config.toml
num_hidden_layers = 8
hidden_size = 192
num_attention_heads = 4
num_key_value_heads = 4
head_dim = 32
intermediate_size = 768
vocab_size = 4096
hidden_act = "squared_relu"
norm = "rmsnorm"
norm_place = "out"
norm_eps = 1e-05
positions = "rope"
rope_theta = 145000.0
rope_fraction = 0.5
qk_norm = true
attn_scale = 0.177
bias = "all"
tie_word_embeddings = "early"
parallel_block = false
extras = ["local attention windows", "paired heads", "value embeddings", "hashed n-gram embeddings", "an embedding shortcut", "skips across layers", "capped logits"]
init = "normal"
init_std_qkv = 0.0385
init_std_o = 0.0118
init_std_up = 0.0385
init_std_down = 0.00481
optimizer = "adamw"
learning_rate = 0.0013
beta1 = 0.9
beta2 = 0.98
weight_decay = 0.11
lr_head = 0.0125
warmup_steps = 240
schedule = "wsd"
decay_fraction = 0.892
decay_shape = "sqrt"
final_lr_fraction = 0.0
batch_tokens = [8192, 16384]
max_seq_len = 512
doc_mask = true
train_tokens = 107700000
max_steps = 8848
dataset = "wikipedia_en"
Each number is 500 + 40 x the weight over its row's rms, rounded and kept within 0 to 999. Layers, rows and columns count from 0. Numbers have three digits each. The size before them is the row's rms in percent of the matrix's.

# up: layer 4 MLP up, 768x192, rms 0.0678, rows 679-695, columns 0-191
# down: layer 4 MLP down (transposed), 768x192, rms 0.0603, rows 679-694, columns 0-191
up679 095:503506533511492495517469430466512565501496558505513506497489533506501429549496412502527506484511484510532534544535494538599484515525500505540548425529427574450519569506533574503538494480539508529512580535516511582498538434499493528488480603525561519520505461502486489507510443605465514572518485512460463566531550505483593449502553486483515532475405552472513558509528544499452435516478539550507394461415473537604516520505472502452529560438488448503473456558432498552495449472483464524496484533538506464528502502517509512416494470528474499465476496582540457491516479515471480483
down679 096:522563527599515480515495555565557485541563440436573419516459502544491467509511537481480473503452517475461503452490489552499485502530442563512441443490452535488487454521434586488480438463556487527412536455516526519507471506496528537505441485456493482464498428453527612443523530437522429542427543514502518471559516476494499552498547480588529487550589491454463500475447480516498569533462551459524529439556523533491529494484509492529523456461543494463528546417521508483512509533496463498557501489432439492555534509454522504467550442512512522469491532470482530465522495475442450578
up680 110:572508425474478532504488441494569475491515529464466418492524453526511441501525486540495489556502541445535557570418483564400467509479522504414517469600448422447459576529484511502496522500499487504538438546483502489520453469478479529517476530458563554536491465493478483508555532530525538495538575448529483556502476489429543467458554528475474474562516478493514554630461520454525455517507528493557534477495479518473558523466524451478528513586546467485523425452501390491503515549574509549489437545508475444453541522466530552499524485501513514543473516542527451506526515483478497525
down680 102:524536535390528511539433558506496533495422421502539522522513474476496521458492558579490449493520458456524493467461485422516549474437547513584520514474445428513520548480529361502576487430486515499472540478519493513538487482495524524426542485460550485488501462485519449479464530445481546521501489519453545486481567528465502559536494501468516463501454526523563490505540509579473532545479465383512502518559431446512451581534516466456457514488442421511468490478482488469460528519495488502518445481468467470509474488513525487613473507477487509470466521487523579480535504557548421520
up681 108:536517504543515549575428502500580445485498496473458461553475474531521497428460486500472460477453452551501510537483460533513543455449515462524521404473488486558524608476515516475557466511487497494526491505492462522592502395460471548467447525533529460482507440462489436524537513560509504532512567510533571518467437489469581456508513548498487488609493521456549445512547525509508441573532539549464490483503457461535605517516509490540527430526506495487531503530553479510523575515535445536487467492473439443482536536473447446500479486555548508490466492459482487459554507502574409463
down681 114:482558513629502569462526480492518465587505485477543459440490509484461532504498490451506466464522485533502543434560541545471484567555440546517487555499510505440486467516444632520584527535528492494443480443614439502498507470462452537542571539502558471527476522477464488482504520463503385518459519479450469401441529527544479484418482498555454530496557469533470546467500481539482524424466531466499523594485529535527438516530496512520507489497472480480510492481432537511538491530533484508632522452497547502521481475500507519479468498464476491505474526486531516491548481494508532525
up682 101:484472496486542493492540450518481570493482492544444461466525526560535511516457446519438511498507545483573575549554502554548515527479574502424523483437514575529522520454532523536510567505477488536516547442469414505497531520510504491476502567509523527573519540528439407451478510463492491539486420481520529461461480587514573508485512476466446490548575430439496541462512491434497465392530552474486552466531478515496567490478373458467500504525502459413492554521515493561494501504498529497523424517514503506397494494520536518524493531477499414537504504536496475466498461518554433511
down682 100:544453510469504508461598553527439552489543468540513460474474481427405525424492528489526457475489492442518478557469510485469467454462506558526519506468550562403530507531506438476519461521468462482508511477509439543530449476550466512497539484540488475523478557498518526476483516517458466561532567481507532497507464566596495501547424468480473537523485456508497422453481490453524541479517493446446509476568547499436522500463537485565506520537472554478488519533459491533571532548424465464463446559542394465520440468543507550466510542524463474588528516525506399540507531526457432479
up683 098:443509479519545509512495483495542545511534496528485435559538488607506490491506491500494422537551481534555587548430429551452479479528491456514542474496484558478471521448491579554616458455528535478583445483521467551550509499459443492498490560499519504508452514445474504492468475569534507543501595468505523476449516459500547469492500402488463487520506518529511544509497471512516484542475486492480375453541503515515530511520420421551515463525556473577455500557563458495468572505496481533431497459470471464460481507500528504476457533443557492527507484510480480420487478444563434506
down683 092:444452451561505514462520510467521444414560522540472541504512468454537510409460557500564446566489459444525469594514477445507554530432512528455436456531551574527479473493537548578529523481510438503475478552492488491475505530480459497490546479490467552487503498468522475452522496467550475421478537559504575479457504532523509523560491487488514543585482506529463562465544378551470443522500492481504503515504555516490578496485501553546511449581532494525487509587480475507491490480480521489548509554487446524581478516524460442448433517540413466495497478497480436538468567530504466486
up684 095:505534489555506546475528443534494500455499390464488487462523488506536494447472451454484454512541463560485501506512429485487518539526506463507529497468512476476505542503483538487571574507500507419467465520536546520458438473483430512460499549575514514569458502518493469484547667456565496516503494445474500523463467520573461451496505481441516516531494511516556546493578559487540507537516487525536463484524481492518556601497524508479536510570453551515592498509484504509549455501519502541556537465464447451512468494475565438505486506516510383436451491463553500417518476481433506429
down684 090:451564475607487531534535544466552493479542499506548444442514519532466519517529533496527600523509516423518473527476485569490541482457459515481473461504501510516467470519436607425571486473522521505513494481427435476445441508456551513458570545506522539519537498506532494513479460500507468539472506519486594494467630469562521526501509511469552493493519452491471534476491506621491514447493395470420486456508515528481471528476481576535535460491555465407513474540469536495449549494537541478550500478462546529495545545458513455463536475500485425527481480533503494513477446568474482509
up685 097:456551540492538561491467443505571569455512497499423496503510474478503416490522471439494440486573523471455519469445465582475530441516468465478481452458512461554520478482436462532515508543494546514509482493424439472498526469496554552512485501532475488508489510403492519536553549527534561505462471474492585506473506506424503410485508466516553486547531515519562392483456463436470538414539510504408451493433491472567497497496496486551507486481517566495514541523575485520509520544453572483543474507451470546538531535488451477537483527481570463457516547516465531544520561490565431448
down685 091:479533503562489490499491472481448434462407497516418505562496505545496511521499538472522526540512516482509499557559471489468450444502528486503563538526506497532537485445516574513415488482479454533476478464536509532502547531664478500461479507469455527568489488513470548508455548505477590445496502495471477523488529473544434411478483511483503464506417497548510468591501552524491490523552433487457500486545483515552542547521512529456488496437492496475508380489534494513513460497485494415453554543490529440511474448554516460473550576412537557454468459488449465440517499479519466444
up686 106:503532473472534490516494470524562540443457515478557488535531496502508490532457499469474478633570443530503466470440434547528522559533469506496496466554495485533517524555489528452550496491501388508520471516491501425526502484477471499513503510487540539539532470492505478524437588467492512513495426449513482528474456542576561461537546540546544530475485495518513508484514520516494496552401514476549573593493483527477508560588540529485581534487474601453511443437516522537598525531505517504571499581538523485552554562466536422486454484451487499542546576515483485508462476504518516478
down686 101:488540527648474472459491588538562525475467517450487527433488490510474494538571507460515499484513525518507514508456482463468504408513498488487479502497487500528448522544484648525584492445493526459525507518377481534563504471487487610517527548506531496503543457489514545495544557500476488490497487521542527426501497459484501471481536487470546544488474509534525542479502580581532502490553509527535539451511487497514506610566517548510483476499534531482556488456486472448418476525535535502459568480578463570424451506503518528504493468459484489500560511483529521505522471494476460403
up687 103:538533507468407465508576470481482544534502404548480428516538468507543481506498451512444526519465503564483505541487538493461497464430480559440567441472514441504602547497540474536560493513483487447559485499551422483535456490508514592443497550527499460479501535491462449487496489427477478573487491527614551513475488452467540554494573516453539511505479492480457530467554502461520450435449533498486515475492555410439559515473427528544530517550491485525484470553509498500485481596470540481528441484551480459466500495510589476492484468493453451458482491505481488524403505515478492521
down687 098:529547510471489474415478448497544440552486553479526468410457539473491492539495476501545490614492434499540487436503434468582450572542587471498488476566490555446506440498485458484511584458515540518450529495517533532463521470418542465530453487461534521511543473548492555460488445521519538541507556492433478471576483580532442546520480460549535465501574490505509503443469498499547505512553526552544527497466502579453441608550558495477511499474544453529488472448481500474514478493543431447549516469485462514474470497472506512528446511513474544496545451544506469538559560521503505480
up688 095:471490499461530571563499482468478544520489493522449470535541456546479486499568457568435503519500489525475527505483446522496512497478419520441560495501537524554521458492580500503472510510456472622557495485420507443449470514496482561463553530479503500433480527460498470502529481498456511495518437429478476567481509528420520496485582445556462456502465490529492433490514447505508464474548481471537473457447522509470498493542512546491484490561461452410497478529476525414470454497496478532529470492448597532495497550491541485505503378475536500457480555435569500423555407496420516503
down688 094:400479546390525507545498519414488498512468475491480492519474483552476596537514543534552510478475459444518519509457475536507461521492379536464485486508494533471498486554453394436373530494506504494488501506534523559497512520495504479511507495490502461432499495497567472489466472486563541478512500518407502537481558425559504482515475535514529512542588471476484510521439486564451518467477530497528520540493515462480485454587482588515458491577513537483467432514486527546551496445481497453524521439470567512469549482482516528570432554464443466442460496473503497440448561512486495499
up689 088:466462426535553485508475504506564510504417425509532519502453542560505415479494471526464470547478516489457489484510410582550514484470507485543540464537560443545467663483503544512539497442435462445519550545500581519553498461527439499542527482483542507449515380478469494530530498521486494443540482498511490530534493491551527438497514455490505532522477474466563541488547441528407503483523575533470561527482472499509527589518502557524499493503551476519450479447517417477536455497474460501539482495470489514519530521484453528537488483505557527507512516541534598473469504483447446467
down689 091:465536472588493575454536485583556485526569479475454514575532472528467515399477496517467445446455489588518542544486547505522523471469588544495458492560446559508507439479481604515484464540561492506480485449503453484536504449519500557415513524533530528466513474546450519420469588508478473560474554470488497451533523577422518503445474537492505451533520530516512513492455549529528491456504508470515515469531457450506466523526459487466561541513459501496528479534518461460499550495525500463599514506481529572499524555478414541489575467516456490567457455530491524461489523520475450461
up690 095:543478542487521519482508432565510499577531443474490493519476483549467532522572554456468475461577453454517494519506456572473467462553485477550496492517504525485501527475426563413535498489511468436511523547580540447567562436429511515512457527565540507518524511481478519445502454494397531421451550507535522386551582494451540479506525465499468554502460463467532566488505537504442522488481438424584480515458555467463537469527543453482488497541475435482521480429501492472528580473513503504537474450465497412508443489521493526490466498428492437527487546507524535494528498492523514478
down690 091:402410498507530505531503507521430512526529508533494482518548549512506433537486487481443483496460447484573474536517474434542578521480459505503479562478574483530564412518503542523459486495509450530503447512470509507514546566538564479455478538446516452467515469515490507562522483498523555511481453442466445505501551428458516498460503536504447465489529480453476437466443444564496602565547515469499455526542556449415474509522433421520496523540482542483455502462525491542441525445444451460448420407466558479532505578456482517477444494486440498482471507514466522547497522525511523544
up691 104:482487465452456496589456502504460508509519534474532485477486469510535487468546467545476539527556482564509503490450519498468498578489521515550564506485455427416541487493507545492481479488531496482523504452518539439568472481482490485520492525547557507490475502479552403538439443518558429526482548491458445407439486488490518403486514560507467566566500464447467506511529537497486556587468470460489396593460496484545501462533499492505582465490446547471522511483552499512548536588490459522546501495485451487491530510502550444499484518405590509534550472498448510456420519506469486431
down691 103:517463480580428456485570463548436545541501455506511488477453483502487493519503461500536543517511501516544502529541516534569514478477557527422453431509528539564568477469549577513553500441557559455509500520495536572480468554460470482487526538476572445486431390513507483493571501457522391488482505463513475474538477528498442535528427523476512494566516512445538516562491497511563524597517493530478528495525408442475505468497531418537481490476573500524483533484536514560467486510461547469547513474539450407454470520533524471453531451442505523490496476553491541471473467541536503442
up692 104:492458513525553487480516522519489551489533517548514473525535551535511496470549465528423492504470466547575538516455461523461408483494460451461518522513519493510458512499473538436525525479534458493541482486499550591538447528507477509522506493572500575516486525526535553516530447489518566472569509496483501487575500430533540485464464457481409529505468507542537494535485547453518510500506521583471548501457451587450435507434417509494497526543483544417455465412524530478494519496574524490513498489540544558515509474388471439510490452454519546495502538585559441527466574575415461503
down692 102:507438490430483509525436506437503487523543477539579523462461514495458516400463508494527445451528459508550543464456346542510531479484527453471483516434504532444494470493546431495511537513516444503489500473509595561472535591515493530448480495549443457499452478487505579518509523536575506486488499443435489498493520419497463479526555529519497505493536481442491510487468580457486497475457471357504556517538472506512472540470464446492518513498484478523522477490495570506553438415543546482550524511466532540478492479454523500525536482445553555531459468488455550490467548488429489529
up693 093:485536516478557444461523566526527505520533490507538501481511527463487431533547515532550416477552500499538528556534509520568580487457498527439510532546436493495527420447471599427508516502446478555521444538457510517490501463480446505491499479496505509550519472530482519512570528509472535480556523533479576553488443642441490482495487523488529453548475549486469510541497507456558543559416500517601422486471563523508476444545463499544516460523521451513489478505509491492449495487467431521512459524558513475481487552437529482491473493474445470490443422524423615521550511475526491480
down693 098:556456495481559483447531482508486601495503505423529534483519545515482486504469434483546442421518519462477549501462557533523509516504457514513584493527568446538475465522525484536509480436453506521462503501497462522507494424492504436533426450488461495530501593473498508488583558506534590447498427525525529518525550523504458490432446476521476524478531558470468388488523510473525438433493512474482503567490551505501519419528558468509456525538487498538544551503470547485547531506513493506405507520570508538497503478443524549505450533495422502424506477506561471557538434427516524419
up694 095:471533510515493471559506496490520608534461539526480466551563528516537466556517441489447380493530450447525492488511414559504437518481488410511537477465531487473509576492488514537510457495427508510517492515538488543533496403397476445449506603488524464515539554498489441483510524513527487529600495499539472558516543469460513469505508450497461488528472527453569506516513487502538431468480466432432401458543514513557501473516462494490513483436429507481517528522449469487546478564596539532492527560446482460497514518488468549469502514489511520519518460562493538479531441468449503451
down694 094:537461543572497502512461539550528513540566467518498516506473443500526524523520545553476491505458564490484470529415517533460576482480544529567450511571506472563492508518474566454561467491503456498411508509460487491492495553547551507500521473584508490513449443518475522506592482462486518521519503438559449464512491529530435438484475515480509507580522535460461445500414501555499468552487493513500580512517525455489509422478486399464490487496510518458599524485538469552526620438413484439559469505467399525506461465507535516494493568494448527482479471466493464546491490537543480511
up695 092:525480433478454510495493551571450564551527533543486541509504489481590481506511511449501473527553556539542529484530540419520499500453442537446530588503523516511536451441489555464488578481552417484516549501572528529393500558512536536450489540486512516483509478531496436588529536494458469537530380549543498504498495539486481510481525404521500473508529450538500492548499497428495436460496451524472533533522554525491471449463494550483481487552423536556509552520478554522536494529561488517468473519541526481513505497501597516498470478456476455556535478473474529494520385436500521450